From a checkpoint of a small transformer trained on Wikipedia.
Size: 10 layers, width 224, vocabulary 2048, 6.6M parameters.
Architecture: rotary positions, gated attention.
Training: a variant of Muon for these matrices, 104M tokens.
Each number is 200 + 30 x the weight over its row's rms, rounded and kept within 0 to 999. Layers, rows and columns count from 0. The size before them is the row's rms in percent of the matrix's.

# k: layer 6 attention key, 256x224, rms 0.115, rows 46-61, columns 0-223
# q: layer 6 attention query, 256x224, rms 0.115, rows 47-61, columns 0-223
k46,117,164,197,256,202,242,194,267,210,243,233,247,223,181,188,196,217,168,159,195,209,156,175,262,157,200,182,208,200,163,160,175,173,101,206,239,183,213,178,174,160,211,228,171,231,190,204,192,234,141,186,201,180,171,170,206,181,204,221,240,152,213,212,221,150,198,183,205,231,198,176,223,185,195,176,246,151,197,256,150,184,222,188,197,184,215,201,192,182,242,193,210,168,188,202,191,164,192,218,165,189,175,198,192,179,157,206,214,186,207,222,144,202,213,208,194,162,194,159,170,207,189,181,212,203,221,189,256,181,185,136,243,203,237,165,172,198,170,231,195,185,283,258,161,178,205,210,213,187,163,208,235,165,212,217,187,206,250,208,227,210,207,225,185,146,225,153,218,230,200,175,239,209,131,172,207,189,216,196,163,165,209,207,205,164,247,189,198,197,172,235,166,212,126,230,213,199,211,159,228,203,180,255,215,243,169,156,177,160,155,193,181,296,186,206,228,218,253,249,188,220,209,173,231,219
q47,106,223,238,228,206,221,155,195,165,206,219,175,169,279,165,215,225,241,233,194,221,188,211,272,177,209,163,188,202,189,204,207,226,186,198,160,239,162,211,234,217,173,199,184,187,246,176,123,178,191,227,229,224,218,177,194,171,145,217,214,186,254,219,229,184,228,198,200,189,241,187,236,176,180,203,189,230,188,186,164,286,231,172,174,218,295,236,206,204,215,218,190,226,222,178,271,191,202,245,168,216,173,136,166,192,207,226,241,221,226,208,202,177,228,201,211,144,189,217,136,223,178,208,203,166,177,193,221,162,168,186,213,261,200,230,194,248,231,144,232,226,192,159,217,177,183,171,153,205,194,215,173,214,210,200,198,171,237,213,175,151,187,188,231,195,203,203,223,221,213,252,215,182,267,228,196,163,250,248,207,161,230,171,192,200,187,253,224,223,179,198,221,231,140,202,234,186,199,191,249,230,191,238,241,199,182,237,229,244,184,209,167,224,242,234,197,220,194,250,227,188,219,162,162,169
k47,107,209,233,196,196,180,130,213,241,214,222,214,223,143,177,217,208,219,233,207,204,190,186,210,156,187,192,239,211,182,163,179,233,209,202,233,243,148,185,212,203,192,225,168,192,241,242,182,224,221,179,202,225,177,182,218,242,149,243,191,216,163,210,230,167,208,196,168,208,210,171,295,207,208,198,170,138,199,174,239,200,176,163,246,175,236,199,214,198,250,171,173,188,220,210,215,223,197,205,196,227,185,189,204,254,195,239,176,241,252,224,220,192,258,232,219,174,242,186,132,225,171,116,215,106,160,216,209,227,222,234,198,195,184,226,236,227,204,235,230,204,186,207,196,209,188,192,220,207,249,212,299,216,210,212,260,204,178,249,218,165,226,217,236,191,230,223,182,182,232,241,182,192,258,224,214,199,208,188,264,194,226,152,165,184,149,158,256,160,170,175,213,228,144,196,213,196,206,198,196,187,258,199,201,157,183,194,229,205,172,220,213,201,183,192,209,139,182,172,180,216,174,202,163,200
q48,106,156,266,199,188,163,175,204,182,203,202,258,224,206,190,189,170,194,213,189,175,156,228,192,177,191,182,252,158,196,226,221,175,185,172,198,160,204,194,217,212,213,216,170,168,178,194,153,196,219,189,189,243,177,197,202,160,182,158,226,235,224,205,235,199,188,169,192,220,234,219,164,231,246,186,168,220,104,223,188,199,160,139,135,159,192,215,204,219,221,209,281,233,158,141,230,232,203,184,249,165,218,218,223,221,212,192,166,200,178,199,215,248,207,167,227,189,181,184,205,237,236,246,188,205,194,224,218,136,200,234,243,236,217,205,182,200,178,177,211,206,192,197,205,166,153,232,198,171,206,182,292,186,201,203,207,224,279,224,250,204,213,250,218,177,219,167,195,160,147,185,162,177,183,167,184,163,255,227,184,197,215,198,180,205,248,181,242,167,180,182,213,195,277,249,177,245,198,207,232,249,138,153,194,242,203,197,170,238,202,187,165,172,188,196,207,235,183,146,233,212,207,205,200,169
k48,106,188,209,213,173,210,184,172,195,251,246,180,224,206,169,217,200,203,200,210,231,196,205,207,284,235,179,213,193,148,213,220,147,230,208,259,183,217,164,187,196,162,194,236,196,187,245,186,189,236,207,166,258,160,197,175,233,189,192,197,142,200,159,188,156,250,162,219,277,176,193,146,169,223,219,223,184,240,209,226,180,219,134,175,173,233,245,185,196,220,186,248,174,180,228,235,233,181,161,261,194,163,245,197,208,210,165,218,203,182,191,181,258,259,189,192,263,199,227,205,161,180,186,188,167,217,226,188,223,200,203,170,184,190,145,173,160,241,144,198,190,163,261,123,217,201,236,142,205,184,186,164,173,246,165,194,155,232,201,205,210,177,190,180,202,152,226,204,216,177,226,203,171,198,192,211,155,227,225,182,219,157,199,229,146,206,176,182,198,185,194,155,201,204,160,185,200,189,182,212,202,234,177,228,222,183,206,233,163,164,187,243,229,183,207,187,174,181,229,181,94,167,227,186,206
q49,105,166,167,224,210,142,196,261,177,263,192,185,118,235,210,225,185,223,217,214,219,160,179,183,200,189,206,138,275,193,223,240,186,236,194,205,154,176,203,155,175,113,181,171,244,165,192,198,198,219,229,196,225,179,184,194,200,185,224,250,187,184,154,228,197,201,228,230,186,139,178,140,172,184,169,186,240,234,179,194,152,213,230,241,213,189,196,199,227,169,210,226,197,214,171,247,181,233,157,204,259,223,197,201,196,228,209,191,147,218,192,269,195,225,196,142,181,172,206,189,198,172,222,207,184,182,189,227,205,185,208,198,177,214,232,219,150,194,191,232,177,251,192,144,161,214,161,165,248,174,228,208,173,229,197,198,212,181,194,197,211,117,166,153,169,191,195,207,169,213,216,214,159,180,254,170,202,241,182,213,181,190,196,203,206,166,228,192,183,156,258,241,204,223,175,189,261,205,228,195,242,217,210,149,225,165,184,193,178,209,127,202,187,166,254,164,200,143,222,223,205,208,178,219,176
k49,111,212,238,230,210,253,192,235,225,218,184,165,226,207,180,173,229,191,217,132,178,146,196,186,180,221,97,236,187,160,170,175,144,228,216,167,262,210,173,169,242,194,153,155,209,168,155,186,205,237,185,193,206,211,155,162,238,185,194,167,244,170,163,162,223,218,207,179,181,215,221,169,196,229,194,173,218,152,162,216,151,192,193,175,240,247,196,185,245,248,179,196,253,216,203,142,204,190,127,213,157,197,209,214,215,191,211,147,196,191,206,189,234,217,197,203,229,198,225,209,211,209,178,213,202,224,151,213,148,160,205,225,188,184,197,234,217,203,230,210,192,208,238,249,277,223,176,214,189,204,192,223,149,229,183,190,188,212,223,197,210,164,232,242,252,230,171,230,226,168,184,157,245,145,180,184,200,211,234,157,229,245,194,236,196,251,199,188,216,165,169,191,222,216,171,164,168,167,161,223,210,276,187,229,160,156,226,217,206,205,227,204,214,256,207,213,212,184,152,231,219,219,189,188,160
q50,109,211,191,178,190,246,173,196,212,238,175,177,150,170,219,240,178,203,193,170,280,214,198,207,241,192,215,164,224,205,243,208,195,190,194,180,212,204,160,155,216,231,168,175,213,212,152,242,226,186,214,162,173,180,235,180,210,201,223,206,218,168,218,208,215,197,193,172,200,189,186,220,190,138,148,108,223,198,182,166,187,200,170,175,179,216,207,175,196,152,221,159,220,238,163,203,227,283,167,205,138,165,269,244,218,184,207,155,156,212,222,200,242,177,193,149,241,186,167,163,210,200,191,163,226,182,135,174,147,205,251,242,204,242,171,177,173,204,232,179,199,189,200,179,215,205,208,220,222,214,152,217,176,230,257,185,213,241,124,179,177,206,200,185,155,167,173,217,172,217,183,242,192,187,166,242,185,217,187,200,202,143,232,163,198,197,194,159,181,231,195,225,207,211,207,240,211,200,208,175,187,157,244,195,131,227,150,231,212,177,225,209,173,215,186,222,186,172,208,135,236,199,279,242,187
k50,118,221,145,242,241,188,167,158,254,185,185,201,156,174,159,262,205,173,206,188,208,226,210,200,181,186,185,205,207,249,161,194,270,257,272,201,149,169,187,159,183,153,176,229,185,170,193,201,197,202,211,205,187,195,199,212,191,172,198,160,131,206,215,205,167,158,222,149,141,231,177,162,142,243,213,152,210,206,194,270,158,250,172,178,207,255,196,136,199,261,212,202,238,214,226,174,198,165,198,213,140,189,176,206,161,251,214,164,217,195,173,169,229,209,186,195,203,168,235,216,182,248,217,192,188,242,204,193,246,224,195,223,228,138,203,230,228,216,162,218,165,191,205,236,184,183,232,220,166,225,199,236,245,160,225,188,195,205,215,211,202,211,186,161,220,205,198,221,219,221,191,188,217,150,150,190,218,138,149,262,238,170,220,208,226,198,202,230,205,271,186,174,181,205,159,204,230,217,198,155,206,163,239,249,191,216,213,209,185,237,214,170,216,230,233,220,209,192,211,205,155,203,233,187,172
q51,108,207,184,243,167,179,226,194,190,211,236,169,196,143,244,167,173,199,221,227,211,213,120,209,222,176,147,186,149,221,164,196,184,265,202,226,217,223,191,156,168,203,192,212,144,156,199,156,161,186,160,179,197,177,164,218,221,156,247,240,163,201,208,190,215,191,176,251,228,187,185,204,220,203,212,198,218,251,184,196,221,206,199,218,170,189,235,220,178,232,225,200,235,197,173,195,179,210,239,131,198,170,204,173,223,183,197,235,183,194,164,228,204,204,213,194,131,238,233,225,200,197,189,184,216,153,177,210,131,156,173,144,148,163,164,224,175,165,220,222,142,198,181,205,191,215,196,158,226,204,121,198,198,203,233,219,194,201,121,206,208,161,212,175,246,194,216,224,108,204,195,230,222,199,158,211,193,203,172,212,282,205,208,220,207,224,208,201,212,216,210,235,129,178,168,173,161,150,183,184,175,205,240,236,203,200,222,218,201,172,162,189,224,248,150,184,181,195,149,258,205,236,171,183,211
k51,105,222,205,188,238,182,128,217,170,210,198,205,208,201,206,135,181,238,225,247,242,234,195,187,174,282,153,168,239,167,183,201,224,227,193,157,206,235,206,221,273,211,246,179,243,189,226,158,161,160,182,207,179,215,221,221,213,176,166,219,163,199,185,173,228,189,209,187,173,213,200,203,232,171,191,222,216,188,209,209,175,161,253,193,194,244,166,202,198,177,202,175,174,192,243,203,219,185,222,254,204,235,150,170,242,225,173,240,192,222,218,254,179,198,191,215,202,221,196,235,190,219,215,210,211,213,175,141,183,203,222,188,178,172,220,182,211,209,202,206,134,152,189,160,185,223,205,226,261,233,216,199,179,204,141,124,239,143,200,242,178,166,200,226,181,204,158,209,145,168,218,227,221,188,220,204,171,162,195,174,208,230,161,198,191,248,217,168,232,247,205,206,201,206,185,182,157,228,193,164,151,140,227,230,197,192,163,199,130,221,199,174,239,181,211,211,175,230,243,208,289,259,146,168,217
q52,105,238,194,174,309,142,168,165,175,165,217,166,212,172,172,193,210,148,231,184,183,262,166,229,184,172,212,164,184,176,189,252,245,212,226,151,203,202,212,210,212,203,223,267,223,173,213,140,229,269,232,261,214,241,192,223,203,210,200,214,217,195,248,184,161,195,180,221,159,174,250,184,193,215,208,146,185,211,183,202,247,210,214,217,202,173,224,159,160,204,199,236,194,189,217,257,180,184,211,194,216,169,202,176,211,149,227,167,171,191,209,202,217,127,213,205,227,264,179,210,220,199,208,187,166,211,196,216,188,189,176,188,203,198,188,215,188,245,175,212,170,237,187,156,203,219,135,168,163,157,228,212,149,159,202,229,173,210,197,178,167,218,187,200,163,201,183,208,207,206,197,122,224,216,176,158,207,223,206,156,191,271,181,186,181,177,217,194,194,208,136,212,180,153,181,200,251,216,192,113,211,268,212,210,240,208,228,197,248,222,163,200,182,228,208,185,216,218,179,161,199,225,216,210,248
k52,104,190,198,195,203,202,214,184,206,157,193,242,221,165,160,205,203,179,252,242,146,193,215,218,212,192,185,223,188,172,185,139,191,217,217,214,206,252,211,204,211,264,245,204,214,189,203,217,177,259,237,216,239,261,240,162,216,220,163,208,301,210,177,209,216,151,209,231,208,239,150,140,191,222,233,164,226,238,138,236,221,207,204,170,185,212,225,159,190,271,137,254,184,180,174,211,202,224,194,185,219,199,184,224,159,221,204,184,189,228,195,209,154,179,198,185,180,137,184,225,189,221,209,250,153,191,214,196,230,185,262,257,174,179,208,187,159,209,239,197,209,246,182,180,165,194,178,256,149,182,211,156,235,255,164,207,217,176,162,191,213,186,244,231,152,203,205,212,197,216,210,186,175,217,119,237,194,145,216,172,212,237,200,233,192,188,197,224,190,186,215,172,136,190,202,216,160,181,204,210,216,184,211,183,227,195,200,158,171,148,234,186,182,129,169,186,211,172,189,211,203,254,178,212,218
q53,105,216,175,156,210,223,180,103,195,247,171,205,221,133,215,178,235,197,214,217,178,210,209,177,204,172,199,208,213,185,210,208,167,204,227,191,141,180,205,221,191,196,233,167,148,221,225,226,185,200,210,205,205,209,191,218,218,186,264,180,149,106,216,163,194,189,236,231,215,237,222,213,197,221,202,207,203,268,184,214,191,189,175,207,251,223,242,201,171,272,192,202,228,179,246,270,188,185,176,197,181,242,203,179,229,169,238,215,180,247,195,194,180,207,235,190,195,187,179,217,217,180,123,256,229,189,204,204,234,186,203,246,176,209,248,196,202,195,137,175,150,187,268,205,183,176,203,224,167,263,205,167,205,226,187,207,179,196,233,203,224,221,246,191,185,205,153,219,203,188,187,181,188,219,245,187,213,183,205,283,217,177,190,243,199,226,208,209,191,219,211,220,108,181,179,205,229,130,192,157,222,172,203,191,227,276,182,169,185,169,245,178,155,206,180,233,191,154,202,200,161,186,152,219,217
k53,112,200,170,161,194,198,170,174,203,169,189,193,199,206,150,209,169,208,191,213,245,217,212,221,216,220,211,202,217,210,203,254,154,214,195,181,238,242,182,168,182,249,214,193,237,186,216,215,156,205,196,202,234,147,203,229,140,251,173,124,188,216,195,204,183,250,219,177,228,246,202,232,174,139,207,130,193,148,257,238,175,183,210,190,161,160,190,157,138,243,219,215,240,229,151,215,187,228,212,233,237,259,120,234,228,214,203,221,218,193,177,182,219,202,184,250,183,244,175,187,167,191,184,277,190,215,156,187,171,220,216,184,187,242,222,148,218,205,227,188,198,231,222,215,204,184,234,237,200,172,223,153,183,199,187,216,180,179,156,222,183,207,163,168,148,263,233,159,259,158,215,210,187,223,212,279,206,217,204,200,221,184,186,201,139,234,221,173,209,194,217,177,198,197,177,212,237,207,197,205,186,228,180,221,202,204,253,184,231,210,193,149,185,138,138,185,219,206,209,223,223,247,248,209,215
q54,108,239,182,228,214,215,140,195,213,175,195,204,174,191,159,214,188,217,220,147,223,200,227,197,214,206,203,292,230,210,175,235,168,173,207,215,249,214,216,195,185,221,285,206,238,218,176,198,242,205,250,196,155,208,215,222,136,163,189,173,186,185,225,183,235,195,237,253,210,158,193,202,155,179,215,171,239,198,150,228,181,204,214,237,189,203,210,196,192,190,173,182,193,158,210,256,202,161,254,193,215,207,173,150,243,174,141,184,156,209,211,194,190,182,166,186,230,198,193,211,168,240,219,244,153,204,221,213,251,179,153,182,196,216,221,197,174,147,200,201,219,259,185,189,189,216,223,295,170,152,238,221,251,178,225,188,146,178,184,238,237,191,165,148,226,171,254,260,186,204,191,177,195,187,192,235,173,183,235,197,195,190,165,248,186,201,217,170,187,245,180,173,208,228,156,224,211,226,259,153,218,164,251,203,177,222,202,145,163,159,204,218,222,234,237,170,185,225,184,239,172,186,215,188,189
k54,109,188,207,250,168,178,178,165,146,194,176,215,258,138,198,242,184,169,213,209,219,237,214,207,210,210,227,223,233,245,184,252,234,209,243,191,187,199,268,228,165,223,229,206,148,198,186,228,219,231,184,220,222,212,215,182,166,136,202,214,216,164,227,194,234,242,217,220,199,202,188,223,171,173,203,224,172,203,242,183,182,212,153,298,208,185,195,239,223,206,173,170,146,255,207,171,214,250,184,168,216,197,256,184,191,167,240,169,191,166,229,196,220,142,228,172,214,179,159,223,234,224,213,190,202,246,252,244,209,206,211,185,153,241,158,186,198,172,225,192,194,192,173,138,231,265,212,197,225,215,172,177,157,240,245,222,193,157,182,149,218,208,192,153,175,173,168,157,199,226,205,213,176,223,256,227,195,173,207,173,191,200,141,169,163,241,204,176,180,223,191,165,263,226,239,153,239,184,177,218,244,151,221,142,181,209,231,186,176,162,233,209,201,229,197,208,209,206,201,236,177,206,184,180,195
q55,112,254,180,179,212,217,237,183,163,222,241,235,231,181,196,246,226,231,215,224,204,209,164,210,186,205,221,194,142,187,188,242,261,206,168,205,213,223,238,200,171,199,159,189,207,193,158,186,212,220,196,236,188,177,201,190,192,196,207,161,180,161,176,156,207,249,158,210,187,172,147,233,196,263,237,212,246,198,262,183,208,177,178,258,194,232,182,195,164,182,178,247,167,210,216,212,202,186,271,187,164,195,259,223,189,167,174,223,228,243,205,211,215,185,179,162,227,177,203,218,130,172,232,218,211,173,187,220,171,209,208,202,154,152,262,203,130,151,189,286,220,215,193,243,241,202,238,202,222,190,206,181,185,208,261,206,190,243,197,263,212,176,174,213,247,163,196,201,133,225,203,256,214,225,149,153,218,191,193,175,243,229,203,205,162,206,167,186,167,200,230,156,183,223,235,247,185,197,198,148,219,209,155,182,200,265,199,175,207,194,193,203,190,173,225,239,205,149,252,240,177,216,178,200,192
k55,116,199,233,201,194,160,195,204,178,201,196,182,218,235,203,159,180,218,201,219,205,180,178,191,207,201,178,151,249,165,172,223,216,193,166,161,227,213,184,223,191,182,221,235,233,237,175,212,209,197,177,138,189,205,203,172,243,200,262,164,193,252,159,155,221,179,193,198,266,154,170,210,217,133,203,161,201,221,172,223,257,228,179,221,230,190,220,193,231,157,152,186,216,222,211,198,163,176,196,251,196,181,196,158,189,171,204,163,234,185,186,202,248,191,183,131,185,209,216,217,243,241,241,202,245,235,201,218,197,192,262,248,208,176,202,207,239,146,189,232,236,214,131,162,208,150,249,204,194,127,212,190,207,168,205,181,166,237,204,200,225,185,170,164,162,184,213,222,213,243,190,172,182,114,211,255,224,231,144,158,163,230,224,211,190,210,212,214,159,206,179,197,264,204,256,223,200,201,152,150,231,212,239,175,210,200,233,225,167,174,162,166,203,235,167,220,210,239,253,192,246,222,220,176,210
q56,110,234,221,220,228,190,221,220,201,205,214,168,214,182,208,177,186,211,215,232,205,201,250,169,193,235,234,165,142,220,230,247,140,157,153,239,201,186,245,257,253,246,182,170,224,213,216,177,186,228,149,206,193,168,220,188,200,253,211,241,205,190,208,193,176,185,203,213,204,180,207,195,223,200,213,203,236,136,179,203,216,166,176,196,164,159,200,191,237,209,220,192,199,211,165,247,197,211,193,186,223,191,235,206,156,192,235,152,198,186,189,195,243,128,179,200,257,209,228,245,190,240,246,204,181,195,205,194,236,191,215,190,195,223,235,204,215,226,148,170,231,199,163,259,237,160,181,175,250,172,242,222,197,239,223,196,144,166,163,196,188,189,202,153,232,215,215,247,160,249,228,200,190,216,223,191,204,206,303,169,263,191,133,236,243,169,183,176,161,197,187,185,157,227,163,216,257,151,231,194,251,193,220,182,214,237,236,217,211,201,207,152,187,172,163,196,187,219,189,145,264,250,183,202,178
k56,111,194,183,179,219,203,167,224,192,242,232,185,239,201,226,225,185,134,200,180,230,200,178,257,235,276,191,217,159,172,261,217,213,239,182,229,191,163,223,193,197,194,200,244,267,246,231,215,207,153,165,160,218,174,229,176,208,239,215,165,186,190,197,184,235,265,260,175,222,188,223,218,249,198,234,230,200,187,164,240,198,202,200,204,196,202,213,190,202,213,161,196,177,162,186,174,175,219,222,240,240,183,196,206,224,193,205,204,222,183,194,216,195,201,213,151,246,210,201,156,273,165,201,257,203,211,218,172,198,150,232,259,122,188,226,160,231,222,274,147,242,160,182,161,222,221,180,186,180,174,193,217,192,191,207,214,229,112,184,228,236,212,234,218,234,227,212,199,171,221,149,209,237,193,176,143,117,224,223,170,203,223,194,239,206,189,219,212,192,190,243,194,155,236,192,164,208,214,196,191,188,186,243,202,166,207,211,195,132,177,233,205,161,199,205,250,266,194,188,195,191,183,222,215,202
q57,109,197,184,196,134,208,162,201,191,173,209,224,204,197,208,213,186,196,181,160,181,199,151,188,171,146,173,188,206,165,194,226,219,223,179,216,238,174,184,253,150,181,204,180,210,215,166,209,216,195,178,239,235,248,244,180,196,149,203,230,197,155,189,186,224,231,213,209,193,226,192,285,167,208,233,144,185,150,213,137,162,221,213,212,234,175,221,185,188,218,186,235,188,125,204,203,234,162,173,231,163,186,211,176,221,203,194,168,146,160,217,186,160,135,241,234,188,206,234,234,179,228,183,223,182,226,119,158,160,181,191,183,180,212,207,238,247,147,228,217,166,227,192,176,195,247,203,127,173,189,216,199,247,165,213,203,178,180,207,149,181,221,211,201,171,175,185,218,208,208,244,186,135,221,208,204,212,226,217,205,195,178,170,215,204,179,214,241,236,214,225,157,191,209,257,202,147,136,182,141,221,184,211,139,218,186,152,225,209,180,239,244,222,214,215,174,181,245,246,253,155,171,174,206,207
k57,109,235,222,241,170,232,277,181,210,176,182,172,206,216,190,173,227,185,235,200,157,169,235,218,250,214,184,237,218,205,209,155,161,221,214,224,261,166,247,207,217,261,228,194,241,168,197,181,169,214,157,213,230,209,213,239,191,174,209,170,205,208,197,196,259,235,223,244,207,203,171,157,179,202,186,185,235,179,228,198,220,172,193,202,162,219,221,191,138,206,226,230,175,245,229,212,190,237,235,220,172,238,227,181,211,215,219,232,184,204,168,252,221,199,269,188,179,152,217,194,167,198,223,199,195,182,175,158,159,181,214,132,192,192,180,238,203,198,182,149,173,206,194,198,155,212,222,258,163,206,177,249,191,197,208,209,207,251,155,137,229,229,241,205,271,190,231,191,198,233,204,194,218,229,212,214,262,209,132,240,176,250,177,218,209,211,191,151,201,255,216,180,182,152,179,190,153,180,234,230,233,175,232,178,94,221,208,220,212,212,160,190,175,159,240,204,203,184,234,184,181,233,191,176,216
q58,106,232,190,258,266,232,154,219,216,194,229,231,258,225,181,195,201,247,218,223,217,146,182,147,225,220,185,179,192,227,213,234,231,138,176,208,218,128,154,171,189,216,265,168,188,185,211,161,233,193,186,220,155,224,217,177,248,172,198,192,215,205,172,191,186,188,171,217,189,229,191,211,220,191,167,150,167,200,174,240,222,256,206,270,173,208,230,161,152,224,166,245,216,205,229,179,193,189,264,155,224,232,159,190,196,247,168,167,233,237,184,216,176,239,166,233,216,229,255,180,165,180,208,182,194,224,182,186,185,176,133,161,224,213,261,219,211,216,260,225,210,233,229,243,218,177,181,180,188,200,225,194,199,188,197,205,203,171,206,194,286,223,176,230,222,201,218,228,165,178,218,125,169,203,205,196,189,147,158,235,229,156,204,232,260,207,174,218,160,219,213,167,211,218,202,217,199,197,202,197,204,203,179,196,206,197,195,219,179,206,150,202,167,134,221,194,211,146,202,185,198,154,146,190,187
k58,107,177,223,148,178,207,223,171,182,198,227,187,211,208,189,147,226,173,248,174,199,199,171,139,222,236,242,228,138,228,164,228,222,195,192,148,269,210,184,212,189,180,213,185,180,196,219,211,221,230,194,215,153,211,224,186,225,167,221,231,236,170,185,168,255,256,121,242,223,158,228,159,191,209,197,185,236,236,159,172,185,156,162,185,159,181,198,151,178,180,187,166,216,193,130,176,159,141,231,181,219,199,238,153,160,175,227,201,233,119,179,182,213,183,188,222,164,216,200,198,188,232,173,201,193,243,197,231,202,164,186,161,193,236,239,235,213,242,205,213,243,200,244,183,230,208,191,170,233,139,167,212,141,178,217,203,225,168,226,181,189,189,247,173,213,208,217,201,220,180,168,188,276,215,254,156,216,184,188,195,209,193,184,202,144,193,178,123,208,202,178,230,237,180,241,192,240,224,156,210,162,170,213,191,208,215,220,186,182,170,252,235,192,229,180,189,243,203,179,182,238,210,166,204,197
q59,107,164,165,223,202,147,170,202,122,183,214,167,220,210,219,223,206,228,253,178,170,202,224,125,181,196,169,152,250,177,209,219,228,177,213,220,208,193,232,237,219,201,208,165,179,173,144,240,180,173,194,233,236,218,233,195,252,198,183,211,204,254,224,202,181,187,223,163,224,227,177,152,213,189,242,175,181,193,212,199,178,195,198,173,200,228,179,165,192,197,265,207,230,247,207,174,179,186,218,310,211,128,186,217,202,174,180,270,160,208,210,160,195,198,200,149,204,190,226,223,179,255,160,175,225,227,204,209,192,175,150,193,224,183,203,139,242,176,222,233,190,245,195,213,177,200,212,202,250,220,217,210,181,218,226,185,191,195,158,229,206,206,239,155,166,245,204,201,199,190,198,199,249,203,279,219,158,196,204,173,193,246,179,249,229,187,217,190,182,207,222,239,181,158,193,243,206,115,209,233,156,208,209,161,216,219,179,199,198,197,175,245,191,192,194,143,196,231,245,241,268,220,186,215,202
k59,109,125,200,229,203,217,240,247,192,145,203,204,212,218,241,186,180,166,181,203,221,199,212,226,222,231,203,240,185,154,244,197,208,224,242,177,172,185,180,155,177,173,153,190,259,224,242,170,258,172,162,239,228,196,227,174,198,180,258,212,226,214,183,154,240,126,225,159,204,246,206,244,214,224,171,224,221,194,206,230,194,178,217,200,177,214,219,167,153,208,206,120,167,213,131,150,175,248,261,216,146,248,214,221,224,187,144,181,169,170,234,176,229,182,227,202,218,213,230,227,182,264,195,200,233,186,202,187,177,150,221,195,203,207,195,245,234,146,195,184,192,219,232,220,161,157,210,176,183,159,180,169,177,254,181,223,236,221,192,197,222,200,175,254,194,135,223,216,200,174,198,180,204,156,215,189,211,183,251,186,236,227,192,240,193,178,208,197,177,213,183,238,185,222,211,187,217,172,256,230,198,189,214,153,200,144,217,166,263,211,208,226,190,179,236,185,223,200,142,200,201,158,212,195,210
q60,103,248,213,199,181,242,202,160,162,273,181,188,195,169,241,182,223,179,153,174,158,213,190,237,196,182,202,178,240,214,168,183,189,192,211,210,216,156,214,192,217,250,182,197,223,210,216,251,146,199,161,204,199,188,179,206,159,221,175,185,172,211,241,248,172,185,161,170,210,177,142,208,236,220,252,227,167,224,171,214,211,198,189,216,192,215,174,203,263,206,179,193,152,199,223,184,186,201,188,190,255,183,211,210,166,213,210,196,156,191,221,198,192,169,201,246,157,189,170,187,190,185,301,264,188,241,190,242,133,217,196,222,166,180,202,158,207,213,238,217,203,163,198,235,200,198,173,228,205,226,173,177,270,242,202,221,135,184,219,188,238,192,221,203,245,148,196,190,201,165,194,201,193,182,134,193,180,163,227,255,191,169,232,241,178,182,195,234,254,236,212,189,204,224,140,172,200,184,255,200,218,189,228,229,171,232,225,243,149,186,179,288,245,229,173,201,211,210,203,200,222,217,193,204,114
k60,109,193,210,131,189,269,241,229,180,182,184,158,172,146,244,247,188,205,187,165,228,204,253,157,210,206,233,120,240,180,153,195,207,179,202,215,238,150,191,214,210,204,226,216,160,154,196,190,161,267,247,191,171,128,209,223,213,224,235,215,169,207,153,140,221,164,280,180,237,233,214,154,234,217,218,201,229,191,225,228,207,194,187,205,196,226,162,242,204,170,212,227,188,187,201,158,207,229,204,175,167,222,176,194,242,205,183,188,200,202,117,217,179,217,191,256,207,235,176,206,160,157,193,197,174,144,166,205,151,218,147,216,158,180,176,188,190,197,207,176,209,168,221,160,234,209,166,207,199,180,184,179,214,168,177,261,264,245,222,163,220,226,157,170,147,236,184,253,213,208,194,229,199,191,238,215,204,230,227,200,182,199,195,158,212,194,204,199,197,226,212,163,191,187,196,206,187,171,175,211,198,182,208,183,189,245,248,141,200,237,212,165,213,271,224,181,227,198,226,208,193,214,207,156,186
q61,104,172,195,160,160,159,215,206,200,171,203,190,217,232,208,163,204,265,220,184,189,239,202,194,181,208,101,186,224,170,199,234,183,249,226,200,215,220,189,204,205,211,209,196,186,197,181,180,203,180,184,214,200,221,155,156,208,203,237,217,187,229,154,204,171,191,160,197,221,230,164,232,162,162,147,195,280,240,149,187,213,158,188,178,232,154,198,202,212,186,215,181,181,202,218,176,198,268,211,226,208,260,152,123,273,166,231,168,210,182,207,237,266,218,177,179,132,181,195,168,180,171,207,207,212,228,194,222,184,175,189,233,197,205,199,204,200,161,191,218,214,154,241,198,210,202,176,199,161,203,212,192,197,215,252,239,164,172,250,206,154,156,223,177,169,182,217,168,221,167,191,221,169,193,196,185,234,254,206,261,180,226,234,139,213,194,183,167,204,224,183,179,155,138,195,217,196,231,234,146,182,200,159,187,141,259,189,195,227,216,227,185,141,203,168,199,221,178,216,239,208,266,192,214,252
k61,106,156,161,191,161,164,144,212,176,220,215,162,210,186,202,206,161,222,227,183,213,165,196,196,168,178,207,211,188,199,199,193,161,161,225,185,261,184,187,186,244,214,203,172,221,195,174,218,196,204,182,169,204,223,199,224,221,223,156,203,232,212,238,195,140,133,224,158,212,201,182,196,203,156,195,182,228,243,204,191,201,222,200,276,206,228,192,171,224,183,221,190,218,202,205,227,231,179,172,194,231,255,221,190,244,199,199,235,249,208,234,196,226,186,175,191,203,207,199,249,158,226,117,248,182,169,207,226,232,214,246,246,171,168,200,206,210,172,234,271,172,146,196,238,188,243,199,159,199,168,168,209,236,221,184,152,199,169,144,196,202,211,143,182,211,249,159,185,194,212,198,220,266,194,198,240,222,185,223,160,230,171,168,155,201,215,161,246,202,125,162,200,214,164,214,167,164,216,197,209,247,168,249,176,207,177,209,207,214,278,236,158,245,218,256,180,197,193,233,244,172,229,140,168,241